Each number is 128 + 24 x the weight over its row's rms, rounded and kept within 0 to 255. Layers, rows and columns count from 0. Numbers have three digits each. The size before them is the row's rms in percent of the matrix's.

# down: layer 2 MLP down (transposed), 256x96, rms 0.141, rows 52-97, columns 0-95
# gate: layer 2 MLP gate, 256x96, rms 0.161, rows 53-98, columns 0-95
# up: layer 2 MLP up, 256x96, rms 0.154, rows 53-98, columns 0-95
down52 105:116137148120159079109144126148121112164092160102113159162135106153184160130163122130118133137137083139149100145174144107165110134136090140142130132126090121164122122196123088113134136138104131147114148116128078135116094129110168166138098127154127145157099158114110129104099141111116103135
gate53 108:074171088139216127172130156115141124136140117123125134110146111091122149120159159116142143100126171131099141162093106115114131149170117135188129112117106131163109121098127133114110171134146146134119132141094101116121139157132104101128163138104121155075124118130152142151140118142147119108
up53 102:161164116135129137154138142125157099107128151109114172150139158076148117141101181110113120102090111148118170116087138106123076105161099130142156104146125124162116145134167146116090183152141130149161116142123123166121104160112122128124136139134100126131127145148146160159099172136104102160
down53 104:136135188109110109138153133140065186113114130121144110128116136147114105115133102104137133120108138111160111129143120132103126107120166127132129143175155164166179137163165124139157115105128090137117130121093171108154104080150137091116131165121105081152101112121160137108110143139094120150
gate54 091:073161099150154139110102114130132147158092153130102139117129161118132121145095172161128147157141150137141102118115155099137067141127096120134120118124138160136123150104155142081101183144163139113150092116147118146150119179142114169145136133123086132119108111099116124083120156115150084137
up54 091:126142135181127101137149150071133128141120118118155147143088123163122188127136128122127150172122122131144173114137155149139145119180180108105116159125160125105112132114089148172137100117109123102129155110147124158126134126091074129133072100122118097109148124132105105141128096133149096105
down54 093:118136095109121175131135084123169097130139113070103099105105111135129108114150085129114132146093144134136106135164115133136104131129067149108130126157109112100144104137116183108169121159106159132130100090159133104136100096124140097080120154133109132102116132111169124140164128099113139163
gate55 102:152148142091117108149154165159152153101093168108107129076133147162078149133149118077106143091148169144098126116091088151134107136123160101127098090130146099141116066172127141127127141112145137139111109113134161145143102095123110131132081116128123113116153114116127135128143126130117143086
up55 104:181108108112135120140150152174142139148106138140155102128141150143122163083146095101138162170106131140109139132122134152143110084137165110122145127105148106155146122130053135149166146147124148130105153111128166160132093116114126132095103092115118146106136108128141145175113166090103142087
down55 100:143137097128108089121134147145132137126120137134089074130147140107079141104139122076154149135136110150123105135139115048129058118115133126152100121155119149122171132128091107153130148142165102163178100147106121124136096148154115115129124138108158100149145105129120073145113145115127130141
gate56 112:164101144111172130105184114098145163144134145105135128121152120112122145134103101168150123098174129168115172133137143137152131119141175118094098141132127150122109169114132150168125101113139109150109125149122156165124159142140135107117140079143164116146124071135075131100093108124155150123
up56 118:124125137075103168136145094118089114118131158098117118136157096095129097173101123170120138090142093105096126117153156143175088092126109129128130117137136103135099159104158163145116093116149119177098109129120136178099162130123146160149124142144140119136121108121147088147116099151121103156
down56 106:122127096138179135131109125102157144125160119106070118118077150129179114164162120131122147132130132105121176142118139091144108143100119146153111158137142130102141153119157144069125076140113146131169121087145102148156140144149132084143130154106116130163113129156120148085109137090129144103
gate57 111:145134128112158100108133157135147140101100115113162159112116093113109138155162119081098106132129110085087109162163095125137153092099120109150130135134140133127117136123119103162137152098146088122122117132116135105133106170174102112135106121160116098105129153136092207099140175133153150140
up57 106:123126100168153128124075099105128107150108153078121103130137118099085115146134124123138113140166116109132130142157140119118087116084102080121187145142162114122109144127123158109116133118142097113117121118160127183165115173123119185132109158144116108147150127146121125122132191161123139137
down57 107:122113148136098175131100131113140146129131124155097116139145140128140143120133109146134115128095136105144136062111119146094137174171115129171104130124156102102092145136176167144152102134151127082120173150122095154124129089116141111117126171105154170157123107120180150092108147115122155151
gate58 103:097125157167122110144071139117148076113131153166142157093139068112109148171091145136134123144121160088093119098134108123159133142131072162138115117134095137136131089119127136112121128142091142129112136100133109116105134182150122114143141134168117128187149154133122095120123141153148143141
up58 102:064166132122139133113140126158107144137137151156117076102158153112136124094166118118136141129107114123142114135118163143154119111167128120135178110151106095162131166125135080122122082135133115139214121120129088113183112124102138093114141123124123095111110121125096126131100143104121111118
down58 099:110138132145165129082164142120117134138100124126150120135151176151175136104152149113094109132105132130104115145144072150117136131104150118135125128091160142159171136124173066136123124138140170161125108118122144130139174104081136130067137119139147118172124120133118118105095129149079114139
gate59 117:173182121164121170145120119132097158125129154087130135177122164167125170136117157134113130149108133152144066116138124117097087117159105124137102148127134154148115163127097166122143136105121147101108161113126147077099130140121109131088094143122120125141115132137089152106139157108136098091
up59 113:153127159144160108153077126107073092110132164118087143117088103131182126109142106137103186164104118156145146131142140116130117132119154109115117122131107173094091119101132126100113131154126133142128183109123090115122111182134135103115106143119107128143108132138164096119118166112146122095
down59 110:138161152167105162173139125138145119114069145071113152111113098077147135141146132117149131142092125084134110117133160134172169137145089156141157128110111122141133143149128095134101119140127147159110135098158144092096111140137108152103191146154092118149103123115103141160117107142136132127
gate60 094:144153148134108116112131140132102117184137124127183118143124099117145077125074148152097161176096140146154157124133127080161128106126157144113099124148156163138130131152187103119135117125135140161122131155132119160107129117127133129137150162063126157133134155127146163138116119130168093153
up60 093:143121108119116135160116096129099088137137138148123109095159148077126069137078151118119090092148093116110117085102128142113085110136155118136093152125117121129100132146182108084147153088158122127136141106110117147115154113134108129128163138110109109148105117149138186092095127120102115140
down60 093:151115111141107147176137150160105135067163114069171111146161111114106150109127139168148125178141163135096124126104144103163106167142123098104145147152171142166145125174139179115126134141142109136147104160088126121106117135105104138134119131131121137149156090120134137127110097114113142144
gate61 102:104127148100131145102142076150141133099109150096122110054093136142146091126104145156140120133131144151108110149085126147099163146126109155147144146139141145145174160150146109152144100137104115121124129138162106115154104116091092147139110119094094110157112118168100139149125116165113068134
up61 112:150103090079143142135143160125127156137151138153124116098111159094098184107131108085168149095155144134109114123110150121149140086159180085162131152099123138135133134111128111119119141092138130120143146147132179130133091121121168118164132140098141108092163166127156121153121154145143159103
down61 098:125156133109115163161123108113136090118107151117129146136134082105148081120124125157098176195122125152133093115152103174102163147095121125140150105138110160120143109140119127096141122170115117151078103121161103134141143146124077155110125110161120105180103114135119106148143120104119103144
gate62 112:144108156097137123152101138085117106136183134141110110136126111141119123145121127162157130134118145142131171179126152171197091125100079121090095145184115143134146104093153170139128082122154134116097148103134111138111108145122135118139116125122099129089137122102099111121161110145135147157
up62 109:092140101147087120157119125165141059122129088123144125103142155110165148116137148115122098160116146110155133100153091103061123105135140113122146140114144126099131143135072103100118151147106115103172119165150123128152107097117151133131099155133128092154128146149180131127129157134114158099
down62 115:078133129145180139163163135172111120156127149108146118116145130134113148168089126113121140123096136090111149136166121110106136127143117101073149138137138152134107116145130127130106176068166119188125136145154124105090120101081119127169118125152108135134097157136094168145145128113133111132
gate63 100:122159135087085116181076148101163108088135139153101121128109143124099133123113149115114129168116092114171113119164114120163130108084102148117152134112100094158140120146144161114109112123133170134141118095140098105105137126084132113165116140129126076082134131139143079136161125145134144128
up63 097:106152129091094136176119119103113119113128170128096090142178112115113137146143149110114142098130171089131169093111116152164132147115130145127135118139162153139107165105138064117144153095110130117154113138156148161132171141138143125130128158110145083104141090111159109147122141168145129089
down63 100:129163120118130146154148162173170126107140130117128154124132120128099156101104180127122121153129139115146091147168119149141151143131116159090161139113112129148146148103131116116131137093150110122161093168099088095111141107102106099146159142110180093100085101098140121118135119189149112148
gate64 116:151112124142110100090106156139114134151122112145141168116135130114121142081128145108114134142116157132135124141128089190104131180121090185113094117124160142123179111139131171124137122147153140149152137101157172124114137143126135148107158179119109165166091091120151081114127109148144142123
up64 105:138110105103082129122127149147144131116130130098114137152158164078146151067115113166098109120178168163148127113136123125087124129122124137115144139098130133111116152130130142100183117129145137114132165166116161139098164106106145143113155152102108110176088096178141103142115135115091112124
down64 107:129099083135167180130145097150097127110156096104119103136117138166110123136102110180114147142093118087131123134125099132108138163057144110104106143123105149120165148171121112165112129144142092126127161150110143103135122102130142081122119116115116114129100135124133086077097107131154138127
gate65 111:168154096136146117115087162129128108149108099123132111097152107138146140129121116152111129150116163147141152095163152156087096140115199125130085155118142122094100138111144131070105140121101111122102083133138159117171110156105124133173118132117102130139147114091143130102140148104170103112
up65 112:146129152130126097137125136113171124143144163101112111104099110099142139111126132130116153087121136076136138144149190124078112151134142123117148108150131123169109150139140146077132070092118098100086093111130157104166127154129150109129156096079107127127113078111125096106148128119111133141
down65 110:137132142126155109147160128160098135153176100163102111124082140147165082119120122159105141112107124146101078122144151127120121126129178119091177134136111120150134149112160126120188174118116166080131109131101132135144148137115141092133129111119108108160145074112089131124129146111115138099
gate66 086:121150118121130115133120142135143110126092155151159112165111152124158122129105120126137111159121131123077160130089157061097101099156155101145106135141133122124078130070081146123107137158103121148133147137155170151161158114123138153148131106136115108124105141192165115130154097133108119156
up66 084:166150077141175146080084109120120127109121143110140140155163150142141145090095158142110098069115131137120126159108133136126156130120149133149131142127158074131129153096145167137076105129134131158133054140111155153122128109143114117148126123145164143132124123119124118138089151151126086117
down66 084:121157126136107114137145127101142124135118123073133148140117162122114123151109183146120163097150162114073099113142108115112078170110109119109124104123149129126167129098100144146148123098139138155123145187125163093124098167109141173108136089108119121124120138152078121143120166133116125172
gate67 084:104145120151145113106109123101150113142089150102128135110120168124125145130111148114057084143168160118121154093120094130127101111123095141081146092148123074122091127152115101110115139083145126108078121137124113132128127142130148131136127097103099119131136141096149174152106155151123089174
up67 084:096108147099085136143145101132129125142137112153128062159142117108120093120143104126141125135120114123133139117128160107118146142112095107191114169076154166121161140073160088125151132159098119111126116157136147147134077124116116133159145096139121126142143166143081116118153110124132141084
down67 088:113123112106135087127111081127118160116087143120147124116129151120094164109110130088152121105160112126143165092166125159109107149136120157100118079133148156118145145123157141116144141139104178115123154146147165148081095125122138147122109094143105162141113119136102125076175133155148117074
gate68 094:155114123154101123115172090104128115126123123110114152094134120139119170135167123120150137106133110159178182120139098149104133126098138169098092071152146162118165123124110146173111142164148131134144139136133097142113111125068129174101126121105158164123119103110112142133140096099122155147
up68 098:114141141215128114129136116161144134128125152111154153137134096156118146127122113104140112200103140118131130114142111096112113090146164110117121168104187130128150165158077152123113100152129140117131125123117142136086106152110124170134145134132082091159126123119123117153096131164143101138
down68 094:122109133138137152132115150121110144111121133123135144130111139159104150118082124113124091177105173155092081097131159133143131117126119126139087175132123133156110137134107120094092141094160153132152106124083134117184145133158133120133111126111138091144102156043095135134148146160146122091
gate69 083:147153148101110139148108113103125104107121088118114139110112131059077154138148108137136069130119104099128136131117104132150094091115118095118074138112111130111098106106111068107113121158157124144123152150067117126138132123124139129096113100126143136133163170114122121122139124119076171142
up69 084:121119126139097115114139144110104149115172131122146128164151124184170096126114127141094160120101098134173083122159150164125145166143096104113122114129112138132167141148141167149143119084099150124116116095168070088117118104127107108098153128121125137089141164098107102115148107113148137104
down69 086:150148139106117089126138134132085117107141081081110170133147112121133127157141145166138125089134162111129098099134095184139126119135158093151099128146078130091140152107107077110100089119146142122113126093134132086121093098103137133097127111160109131106132179114119137134129109092146151122
gate70 104:112087129124087109078157095164119098132102127127156165124126176091135149113124160102111102143131158131142112083107117153118167120115102160114144164146128162114144151098122113149136141124175128161109127170113142116096184179121140153126145132130130167133121139163108115143112159141145151137
up70 110:111120155126105105127134115131156156124088097094120161160113134121111154159095132128114151120107136147083140121135120088133158108155130121134104137063105082150092150133130116157066134115151140125144150132151117145161147149129139118096132120152097107120084088119091070141118137169104125095
down70 106:106163144135116096137114163111167141110099160110122126101145126099099096147115132115117139153145089148100133122133129107176174132154154083086111103112129133105064125107150098159163131122136132127106111131177067143135123124109162155104123135139118116143119110158132099127101070139123143152
gate71 084:144127138112159142174125142129130166131120132115117137148116110151149150105113134125135118127127169141118151099131132143155197160136161149170130105104131171142147127129138131098146104126125107105134144126184159093136099096135147084126101090153147098089088123182153117166161171114110139110
up71 084:124155203100184140108136147127134090104113136123133106121119129160148119117134070124104156143126150162073111166094169129157131120105129113157150142109096118139121132122109114118122119183128092131122127141155116156124078124093147132123150129105091103099124110134103151116141145135130144075
down71 086:117143153139114136121143149131112141099138134088138102144181110122138121152165155078140142173114133122137108155107137088094139059105084149164142106117128168120151115143124136082130103126154147139132136181182142140091120143114122136146141117116127162145134119182091145134114158151131145114
gate72 098:141099136104151106097106090133130127130112151154123097134072154121101170135094150112120122095136151178129153127127088134097106142143080158140141144110109149178144153123138095090117165075107114127158131131121110115163118129134121170128100133113140152121145096132105177093139134127090098142
up72 094:126131141137131177121123146140136152118146200143143115115098148146130129126094117108156148126148129152122070115144086159166117103174140140137134155152077108178139122132125131115194147116105118154129191164083137126125153133130124115106129130093151139107141126090135133112142133151124142097
down72 102:166099131129156112143131115114150133117117129145124129127118164145163093133106118152117120145135155164077095132114117145116151113146095103125099123082110126167132155139111124125177128138152151164121119132140121127158081122140156128137068106080092089105126127064130132156165185147120135125
gate73 100:139102088154103126133132161123093132133149139174116108146095130100122164096124116147124144156089113147113152090141121144088141096141078145160168129085137136124071141130104138108118121111077131123099103155138143122143112174109114098140143086114100108131070123165138160121125147136124128107
up73 108:120119125102160116147155096116117105166077090106174148111136132136094098107163115124070113117117175099140142143061080119097135129100118122129144118111165120098080118106120116117142135158106133147139126159114132160148133115079124175137160127122103108145114128106127120115103119143130161113
down73 101:097126151132129133142113120146097118108089073096141149127172133154101116105112136145076166092135109148122128145132155106148123104105112089134068138130107087140130164161102153118127099151127169110123156142115148141126100170146125152131154127145107174118101198150138134154120124116137147139
gate74 097:195130127126130129119118177174091139145105127111137125137118127138120155130123144169112159132131106168103116103112108153131108137157104109094086150123120147164095145085136159107149138164167106157134187151152081137122090142133153123114111126073144154127117132109102153134137114112132132164
up74 102:108145164179108112107147146146122149101122123125144150163131144144077156115128121134112104147123139122147096080143116151074119119132091119132121181151104118160080135100137148104133145134148139124145143122155075105146125134107102139131108136170095144134090132087144140124111162100079099168
down74 101:148145151143134155124149119129119130129132103099147146119144150132132159139059147144109098141129117134079087106138132147072122151115108130123141150097134148149120118088147131123157105066182093101124104094158082118111156115121136087127108127163091097122140132077130138163129096117138120135
gate75 094:069098121141164097129130117097138117147096090151167088104137154159134124151114087149130155130105116153099166132121121120121127134111135160119130097117108159128106088110110134124130157126104115120096115146090128146131138159137113148100132052112138128120143119081088109106134080153171138154
up75 099:103127089125141136162135132135163119156107121133088126142107103112112117122121138133109075072117104163124156105103097126097145134135081106175158097116150114110134129130132136112109137112079078124144156154142138141126151066179120124080169138148141092138129117112157152151139121148134133100
down75 092:103165125149154167171140163108166156160144106102106144124126129134117143170098117158126121123092120135120112135148134108129129110143123143119090083084127156132136157131162189094093099096154143140142175115132128138133138121129152103141156110162175142083155128141102111152099094150134100126
gate76 087:134166133171124074123131107149139105153101130076133127134133126140161120142144138081088137126074181124159118142164119115164118108128103159132126075134148121126139152144117139154151113148125132168085126113098122116120113093130109096149146139108090106154106153127109119110112164117185162130
up76 087:079146077159074099132137147074101150115114125138125166126089131130110137143144145099117146129149129102144137167133081160129147127142160125111179127123117093103136100106124117112100133112107151140137113168164095143192127144090134143126124138142159144089163127119130099135103094109140122116
down76 087:090120095107129130128137136082117147132157165136106129125125165123140114149136154095101144160196143096161162118085098102144150118144157090128139154145121115123121107092123153104121132117131141084160134153131138175158133158147099137108131162124130172118159152096164101104110093101140116101
gate77 099:134121119128141128152075142175091149130114118143142141146159126091164147077147123102131157119105149157062167127160132129146112108155118170140123126108162148126111165118114128132128117102128150145123136141088090145134124146170126094183138106144086111141090153099088145130137145142137159138
up77 099:098133123141170145118123111122125156088134112117148095117135132117159098119131109095138139081148116144075165121096115122146140079101137148154093130102198137141079151145163101104124151136158123122106101119127140168115160139159136121155164129129106144113125146098147139091126119121153165084
down77 115:107108091157125149124124149146086128140146099120106114131136154131146107121133127086166119109065148141109092172151184117135076127154139122116109117118155128153133166131112128195084154129124134135106129123117134135148119104159148110113115109127141152118095103113147187143166139127127175151
gate78 106:151141112094156092136108162159162126139140144117105109156125107067129105092080125120136152086126162139128108131158126118127117119140121109156120123128094140147164117121157152160177160112092106159085152147106149125128103086126162109118161166106133084129142110117107085152139122146133155153
up78 104:137132134121159099131124123172163126114139159091102169084141102133090120140145159117124158063083126119124106118161158150138157142126105165146130108114130121128117144167123087151180151103138129138125194105133141105095134107113121132133125149114120121174120116117102096085132123168125154137
down78 103:125140124129119136136113150109182164121116076103165131107080095105124127125097147107100146180075129145130109156154132173099139160128137156117119131094135123157148140164163130181180134170141115117132105138134116113100120129148155158154116087092127152138126104153148135145109150141113131134
gate79 111:149106126117131139158152091191148133129114146148123151117111123107146157101129118180122090177104100145122078117153057132111119147114119105117110072093123167106152125129138147121118134140121147112144095147092135114099129150144119148088139186137146115135155119144128160118112089130109139140
up79 112:094117132131124154136095146114095115122156162153119125112143142096124115141133133087114118104162106113127125161144174103118150112121128158113095113104179132157087128112130111109154148132103140097148150119159121164140127205111134165100100097122095085123136126119076091118154116153146114165
down79 105:108170111125139132122118095145089143127107114123109134155147086090151136095139160114126157095133103122135168158086126129181135101096099155139168141136120125174148109174103132103120144110136121077146166084154133135165110104101086125126130148138125106101109124123117137154083124168127135148
gate80 087:130122095128143093161158171102098158141090129149110123169102161186134144123113122121144135108125131128175127144111150148127166115127133105157095132135142103121098119148132112156140118097090112099099163124204162137131156108106169105149108157163163136113138150120156117122151140117154115139
up80 090:158120145092138124109140141117154126162143117133149176098170133125093110098123149124122131108142144104172150103133078108122101153106097138123179138095133136104176141127158120158123143128118155132091131161099153124096167137145161121132115126130117121095144081159124112189110088108162126108
down80 090:098149094110095127111165105168159136130141183137162117114126160107117121103137076121153149125085069160149100136110148112152143119120112144113126115118090116066115116129141160116155120121122130129133151091118146096112181158099133131121141119100136145150118108116097087164141147112109160106
gate81 099:170115101172105131142120071122163113127128165101147171164114162128124153118123082154116086163120116165143173144136120105162132135163116138107091099123105117106137135071082104097137136143091133120138130144113143102132129136100112124122133114106123107135117129109082097171149103108123155124
up81 102:137132183131113123129134151114171134144120097096138154150127163107153135130118137105153106097136145135135139164114109160157138130107101148122149177138103116116183092087097099138107134093137096120113096162105134154098123135147182142141140109153109119124136111154068132139148157111182149107
down81 101:154104164118159147171138146155157129118131147132165085139108139111123133135133129118140101082148146132153137121159117144133168120143094125152137152134116121116113126134105142131107177130125094112138100170157126130128097121136154092135113138175066121136167094125134051102157087090136108139
gate82 096:120124149117146140103151152143145138102135129121142152180150110110178152118092118184152172125086110120094132137122126123121129132131130070132132087095155121136076155108118132128122090114117096158110097172064134133124134157148119099137137126139131145118140138186132091115146173131127136142
up82 104:143152132126108143137137104127108141180143124134140140091110122163091115130133126121117132147095164137165106139169136148111148116141128224131128144130095133076155073121099106134168140120110136102146132079142122137116128150129141161159152158109130134159134115086109121126135125089164165118
down82 097:126116179119176143136152112146128130129115083155163135171120156170089114129127118140103079120150106179147140128123093147131138074150165153142124137135108121099134113157103080132112107111167121157128133096179112090150107159106124100178157104117114133108150121146121136140118111128125114115
gate83 103:098121110118131170119134104140074133135175137072150112122148104101140143168164082102149144158172154120119120095113100161212128148138151158130149131154153135116109165126134111136154134101133133128139118127100170135128129143109107115108137134109139156129161119135118107134166109177121135114
up83 106:166133167096131095149142148134149114134133123132152141147112155136136114125183158185126176112119118139153102160120134164125121165123130136121107097155150122178130137136134135139105120121118124172163134107135119093159112153131078140127126117148133140122109105115117160080063093116070153133
down83 097:130155142115145080120150115096115142151132146137158135146106150156122122121172140163158166181147150093140092126057126130128146076106156115111151126115161158169151122126115179105141123139142181124108143142120155116124154141148078127128158121095132129099124121120126149107117142148096155144
gate84 102:120152114110136098086138161178116124133118094102135136152107130119165146128157151166130136091121096123068137115130116137118139132152145095133116158146095125136151162108158081106092115113139119131119156178100094124140124104145091128127161166158161165115119141125108117122084152187118119145
up84 098:135138129087127122122118150160119125130143122131120143150120148137148135122150150143149124054120085124086129106133120112151140130168148107087117153148067131107156147102148089113082107123169103088126138139106094130136142107156118154143146162174172170112097142133123104120094135169150141133
down84 104:124108130126118162119147183096119136134142127113117110121095099139101106143124116125102132185088134131128113167088124150159086087132117173109162123115117115159113105157087131176164098151128101134124106138124123137131140152143126187139123113114103159192163109125140129127090163128112132117
gate85 067:159110120149125150116132109111144128159074124142172126140122159121114121115143102119077125151188132140139100153111176117102169130171145143138094127133102138124108142121115139124133097142095150124135129171150107115168142097100116121106119111066118133155137117115082142107145139066124125172
up85 074:093141110118162092102124152129111130124115095074075140152098138126112137146105121159157149096097141105129138100154122083143093148119115117131172128119132106136159122142152135141140134117110104118111109052098116109116122170132128141147109155171120144085125162123151151151076145164138119113
down85 079:103114115143143131088135116119126144104076109138170132118116120156136137110127111152112163156136103107147145121091174134150111097099167113133170116125131113097127180164199148126134127094132135149126140131155115125138080096098178141137138118150110148081129139101163162153146141137120104158
gate86 082:100122166119121078129126077125135113166088118074149112052130137125104134159099158107114132159106135096123163109063120133119150140105128121089136113139150150147149143134107094130119174124125091173097102092106141138147128116126143139124142121107126129140099098129149128168116121143117148120
up86 091:141120095147144146114097117132126128120132135147086082176115140148141117107117104118111175090152116153134120170127162133133168090123121137153158079086116135101141154159129167074122118135187135110172162155168120096128134148143143157131142159121139133124139150139101120155163133108146104124
down86 081:093157096165115137151115125111154130136156106110116123160140127087111149153147085123158131098142116089125156148125129143117135104120132096130159094096133106114154147136074126081142115121153103110115110136163150127101135198101167118102175118116092147133123155150116101143151146146090088130
gate87 097:138111131141081131155079118170136157126127173126117134074075115163091185150130094096112113123109123085099125133134103124127179092132154100146132145132084140112143136158138105104160110149134114135131164127139134107149164089092148134108115167121132140131135145102107111129117136131148095115
up87 101:131153124138133110157139148124144110146125067108129113208188134143108145106145155143140132150151156180171139102144171128133105141108098118127122129157133148111157097104140182182167130110140141102130132136110097147115116120146128152169124085131139119132150109118173112127142138129124122142
down87 097:092171101136123117145125145119122157141158089123123082158159131169142132125124127154125085110118127157133170140111167152103109143109148112134096122198128121116145149091133142141146191074134114129147169140112119127119132140129114137175141141120112158178109097128135108098156141152140131099
gate88 113:085120159105152128111124172117111128110114092134106153117142126146110132145103122178099178102153129130153149113125093126135115117136164108115119140147159113123120144174111082154123115115119116133081158169155151128152121109197121113103129127118124140131167124100151134136133082162167074142
up88 107:135110093138153154127115143157143125125163145157110125103122135157116099119153111177169114138130128148145096122145149147113112158087126149115135113153083149097153133151104159135082120176140093182154155104059121098149123153117095124103111103151151145121119113157127156086159117128136121135
down88 113:123160121138163149131104130112124114130151099116182144140131102109091090075146133092138106084120144128155152160085130068162137099120113118135124137117124063149174118118142134098122173111150159113093099146126094139089104126127096132100128138112125146122115116126137119093168140134123149145
gate89 082:129138108109096119116148160113153083098110157093128151112184100128122112114114122145110150161092147136113171154174156109125117179166142156102141138152130141121113096124151161121147103124121169134107137112153149184159151113106109146178170134106095140121107131156126094146148147122134141125
up89 084:117162116130084101108134124138162141108075133114140157101177109128142165108111134134111130155142129150079139117176135159117136147153125131091115136082118192128108097123116127163148156150102128103121121162105150182163152144117147163148142138109116085145097110137157147122137109131102102117
down89 088:104118083130114141162179127159122108114131122091116119126114120142104130107121120160125175125122165119117120154090121122179135164163174137129107128097140130131142120093090152122134157145132118107109139096114115154098147087074146091155158111150086120149149145142180146109108129163098152134
gate90 099:126167134148150124147125162143089128112087133108184106095112149163150129166140125125163110149144141103124170150092124101101161153104138129142121099138192138110133155132103110156106104139121123170131097076102108151119151137135109097124137126154159137097151145140168126104104135153133089106
up90 102:135094114108129138096127120138170121130161130133087141142113167145137111120107116135111128086152120135080133147109130132088085115133135121139106160148116106128117088166189127114112156124153141090129132167146135102156116137154183143141120124091135155124171116112110129152175070105151135086
down90 106:147156135138145155148117163133204112118106119112147098149124087162103154130141159120149115122106134096147156115117168106135135132131146128110106156148123148122111152139172147144131114161119101160136143170109160097083114118061156133098131085150143166123171152144131117133154104129141099123
gate91 098:123136123123121151177108103122077123145109138152134106135102136141116153172118124132094140118105102107109111141103167171129139125109104129139125109177148124125138153104160126130146167132174136096088099125196128122173140119119106127083147106133115133156147086132113122167102161145174164123
up91 090:112116132099105102160103131142136113149125093125124067116137160097111141097134099144079136082143160145145152085129155124089114156122110117116136111071127143144119101115163125111155175099133157108093132114153134089173159126173138134157141134107153126137141129156153153151155118144128163113
down91 094:112111092112146122144170089120114164151130118151159127127085133147154151114101144123121132107128099100114059158176171132113133159139113133128117094145122112133152183117148119157117144110148127104112129125169111178154177110109090135103155116112110131136099110130120116165097135122143169102
gate92 091:104143114121180124166170108124097164117084141130150082091170134130157118133109119107102129116123140115116137151105141083097090104083095120135134099109143135139133117130146105116098116127124120100108088123112121098127096169158118135087130087096101120125115087138174129083152133135158114115
up92 097:120176129154158099139108099155147122153148147159152109163152117112144142139132127124146128118143171084112113125153171123142159117109115117118125141064122101105179155153153134113119076111140122113145148120135142083085131154122132079137093119147115115157130114166120094107124100152167166146
down92 097:130178080125118193155123107147118135147102167141142115109155100142182150122111111103133101108138132117086144114090146094148107127092124118107146142082146119101135103121132079120115097111135136117099123154127107116102140136145147098128078136130096114126103058146133141143148148122133092116
gate93 091:114116123147115111133154122130088091134104115167145168125164147128137171155116157116091129148094141124148140122133101126135134136185111142120108144132159134121122097111189139134107147142106170103156115089122144094129161178139158131122092123101094114130119130074130116108137152149132107196
up93 090:152124151120123122154111077136150128096118170126115088118129127101120111138116139129091104093144104143155089084132133116167114127081101098095120101144120101152119152134123118108121097098150129138155142083114092096129096107110109098140111138109131176179161164100159127088122117156110120157
down93 092:162133143132120172142139167123079135131113103141107126172160140105138140125165121102109104127084135109137118120127126098154116123096135136131157148092139122128118126091143134134111064105134126177142146054098163099154128157112143112148094144123119140150142148144112101141115116193133127169
gate94 098:115100124125128132116114116087127170129141106145133176125149103115103135137130134125117157092116152098121116144160108127135121100103100141096152148122101134091106141170085120174149173128122145137112163111165100115156108104149111091144094087109152140129147183172094166115099163157110125130
up94 099:087109110131114113091156098145113112137115114142152126146087115120165138084133084106119143148182087148167094140126193142106101116160126141135076140115095137138157136116150155105135134130118130120145151127117114164153165143106152126103133150138110123083165135122098124165141081105139113114
down94 096:160129176171113158132127111104116119125124206101118149137134122131129096132097172121132116130117123110113129121142113128184128148095159079143134109130132110128127109122144111144096187130120150120092158096124104082138125137143165156161111131106116139110155149154128199143137167132124135126
gate95 084:164126125160141101142145107149118136154157126095151145115156108125135128101147125156144137141147096123149150153133141112091085107141113116120083099145129128126143162109112150134156112121073175131116150160133168120126106105187198114120137184110124105153155121130111103138115123119159087091
up95 083:128120122109150155084112155137140152112097119175123135132146115129132155155095134098150127121087136099109133098115112136148193139118163118123172143106126114120100094155157123126105134125159107109116115075124049121133181144099080133128141091128137147117132155135111145098123146133109134167
down95 086:148153154131120096107090146155068166156148109141131120103162129098111162122076100146146111129117170091154176140119145122160129110114172159147120137141129144098138158127142119133081123125124155131080125143125155146077125154131108102104103118127143161105112141122133141103182130166130133140
gate96 118:116114119150129097093090116110127122159122103110118166136162158082172141098165149091089099152141132136092167139151124133108127093123081135140146118101090122116119157108141141091110152117085089138092107177162096108120107139109129140108123126123120122144173145108104092144133162127125115145
up96 116:130070112145102121134104093140139098114095155166126122090132114104136159155199108145104133154120098121164121119164117149111113154101101127141147117100154148071129137161121130114110117115144122100148130113101116147081078074098117123116164126156128151154131156115146120146131118100109108129
down96 111:127102128123099133132105078100105162167120119111119136124145141095107159134107147082091133128120167151145150155122162147108100158107100160129134114092124156098181117122163104122064131129115117149101115164180110116118144123129099142112114093128139143102153102152151149106151146093163143118
gate97 114:108163165147120123133178124156122148139144107132127127090167123123137125157095124145115149147105153115100172123100138156163112175190138143127109103125101196133119167122124118148138177147126121135103154118124131154141158166130110121144159080135139113117128088108130114118156131170117167142
up97 109:099074113125172146157114085152135140147153157111153136123111141123137112087153137123152134131144146148143085120142110136099141140074147156111172151147134138142129117128119152141164075077122149118152127132103122127117092106089157099082094145091123144141138160168116116139116167115158103119
down97 112:132093146129128109110109133116091151159127110112116169135091127090106157134088149127141160100115120199197137110138111100140130146128152156112153128112122085119124117117130128135124148147151180137096108122084125138107071149116144123110150111109153149139113160159114135120089118079130119101
gate98 076:159151132133147142141131143136121156149124155093159141129110120116112118140171099197125138126107145160125133150152119138128107088164126137103094139113115117130082151114098122109102102121122087090126122112117122122096130174115162117057105146127127155094100146105060129125114092145130165140
up98 081:150160129054173129119168137160143174197138132117104124126084092106120091149140090145163109120161103128126117099110140134147137124125123138129136139122132126129143145144129117148156102077105086125142140140153177111099102127130151092122117110126140144110095138122121147154129123180142165134